{"num_hidden_layers": 14, "hidden_size": 128, "num_attention_heads": 4, "num_key_value_heads": 4, "head_dim": 32, "intermediate_size": 512, "vocab_size": 2048, "hidden_act": "swiglu", "norm": "rmsnorm", "norm_place": "pre", "norm_eps": 1e-06, "positions": "rope", "rope_theta": 10000.0, "rope_fraction": 1.0, "qk_norm": false, "attn_scale": 0.177, "bias": "none", "tie_word_embeddings": false, "parallel_block": false, "init": "uniform", "init_std_qkv": 0.0304, "init_std_o": 0.0304, "init_std_up": 0.0304, "init_std_down": 0.0, "optimizer": "soap_variant", "learning_rate": 0.00797, "beta1": 0.95, "beta2": 0.95, "weight_decay": 0.0, "lr_head": 0.00762, "max_grad_norm": 0.5, "warmup_steps": 200, "schedule": "wsd", "decay_fraction": 1.0, "decay_shape": "linear", "final_lr_fraction": 0.1, "batch_tokens": 65536, "max_seq_len": 1024, "doc_mask": true, "train_tokens": 155800000, "max_steps": 2378, "dataset": "wikipedia_en"}
Each number is 500 + 40 x the weight over its row's rms, rounded and kept within 0 to 999. Layers, rows and columns count from 0. Numbers have three digits each. The size before them is the row's rms in percent of the matrix's.

# layer 7 MLP down, 128x512, rms 0.179, rows 93-127, columns 288-319
110:440430500508546570520562565501531477525480545483478513513501522499509518483503496469483531566484
105:498446564505491420489510460530546529522436460527492537528506523499478595498420460450498553552524
105:473473493522524443533582467480486482515535433463412496531527501554497496480620520440472479549470
112:499482529453533512460518516543452509503520503496470526524529588533375543459539506573500446572519
099:455453541471430440519485438521543494467570486538457479586491468536441552441472450454485526502451
098:503483526546538452489515578458517462446570413473488513541573479489473537534499464488594468409428
109:451451536503577432541521515522521491543545440410466483502582517485467423498494473499536442534448
101:486525465472546526491465513459528474500469510570533525511467472438500510496561540537501481521475
100:538460440495456537505458558574444515468514498490466489510550498530513536497518512505485496472525
091:503521480500516479457493428465446462458477554469572495527405447544469496502553507552478504471589
098:562538502542527472539465567502438492493565480548550440487503542577495547505441499535541508520442
110:503450459537494461512506457480532426489490478451416417463489445469475474533533561474532381475470
111:516568509451510565484521443533469500460513437499450535486501524518502416535445548513458543495561
100:495546472491451490495466396483501576484527527479502520435513480482485557444570489545560514521441
109:524532533467531467516514580501505456505526476486505459467564476517418507458420477474519507482551
102:515525527500511477497474542506509508542570475494537488478455493502518474526435477499530505506562
100:448530530433506473471440525565538565493436486489545501500527496511553482488480510506512469474504
102:497416492513522555502506495519474529519484480508470438516483551545492449482528555608595445487538
095:474487464556551530529504567474449539578493478482474473513516529505523430539480530489510554571548
108:517541526528509432526514536484496457548499496491599462510497518495597525535565461545443409539517
098:550493512463543453482475486536570562494507529495537491517473497432498457480557549501585516513468
106:430584485494542484500543471416466479494390494554475525540494553559550435522616477539535435515491
095:488512517505520518541495487537495465486591511523510468474526504520502517501563472489434529479487
103:495461451491579513525505499485438503486529468471493472418437538525469488485496529493520449546527
098:479445485481496530461470498482460544485546451556525543507486504533515556457543492515515522457488
106:469481541525482482529475455546550489491533455492497482489499551507461567497447437525487433554422
103:466544471467500506490510509471438471408487462487515498528468578604500480468464473411461435483540
094:495618542461444538502498433559499442517532526462499481486530533478509513540552468436527565556439
100:523495475510474484539503532603401501473471460520457502512516477570521476484455493558612458477509
091:502507430499451505444512446472502611451584530519474535482450478505561497509484493525500456502571
111:492496543507454494516509435493533496520482512522475465510521452528476542526507507551427510533565
104:538502480455495477464498524565447521466538526450582507533440486515424476505478459458454532487424
089:539522501510578529458499535484548476526495500475565523549422498514440447579415476507467532485486
096:599519624475498538497521549517594481428489406488551496424502465494490493546417511487437521508507
099:502509510493512495494506572493475502509477415440532526517505480468512421474417497518490443528494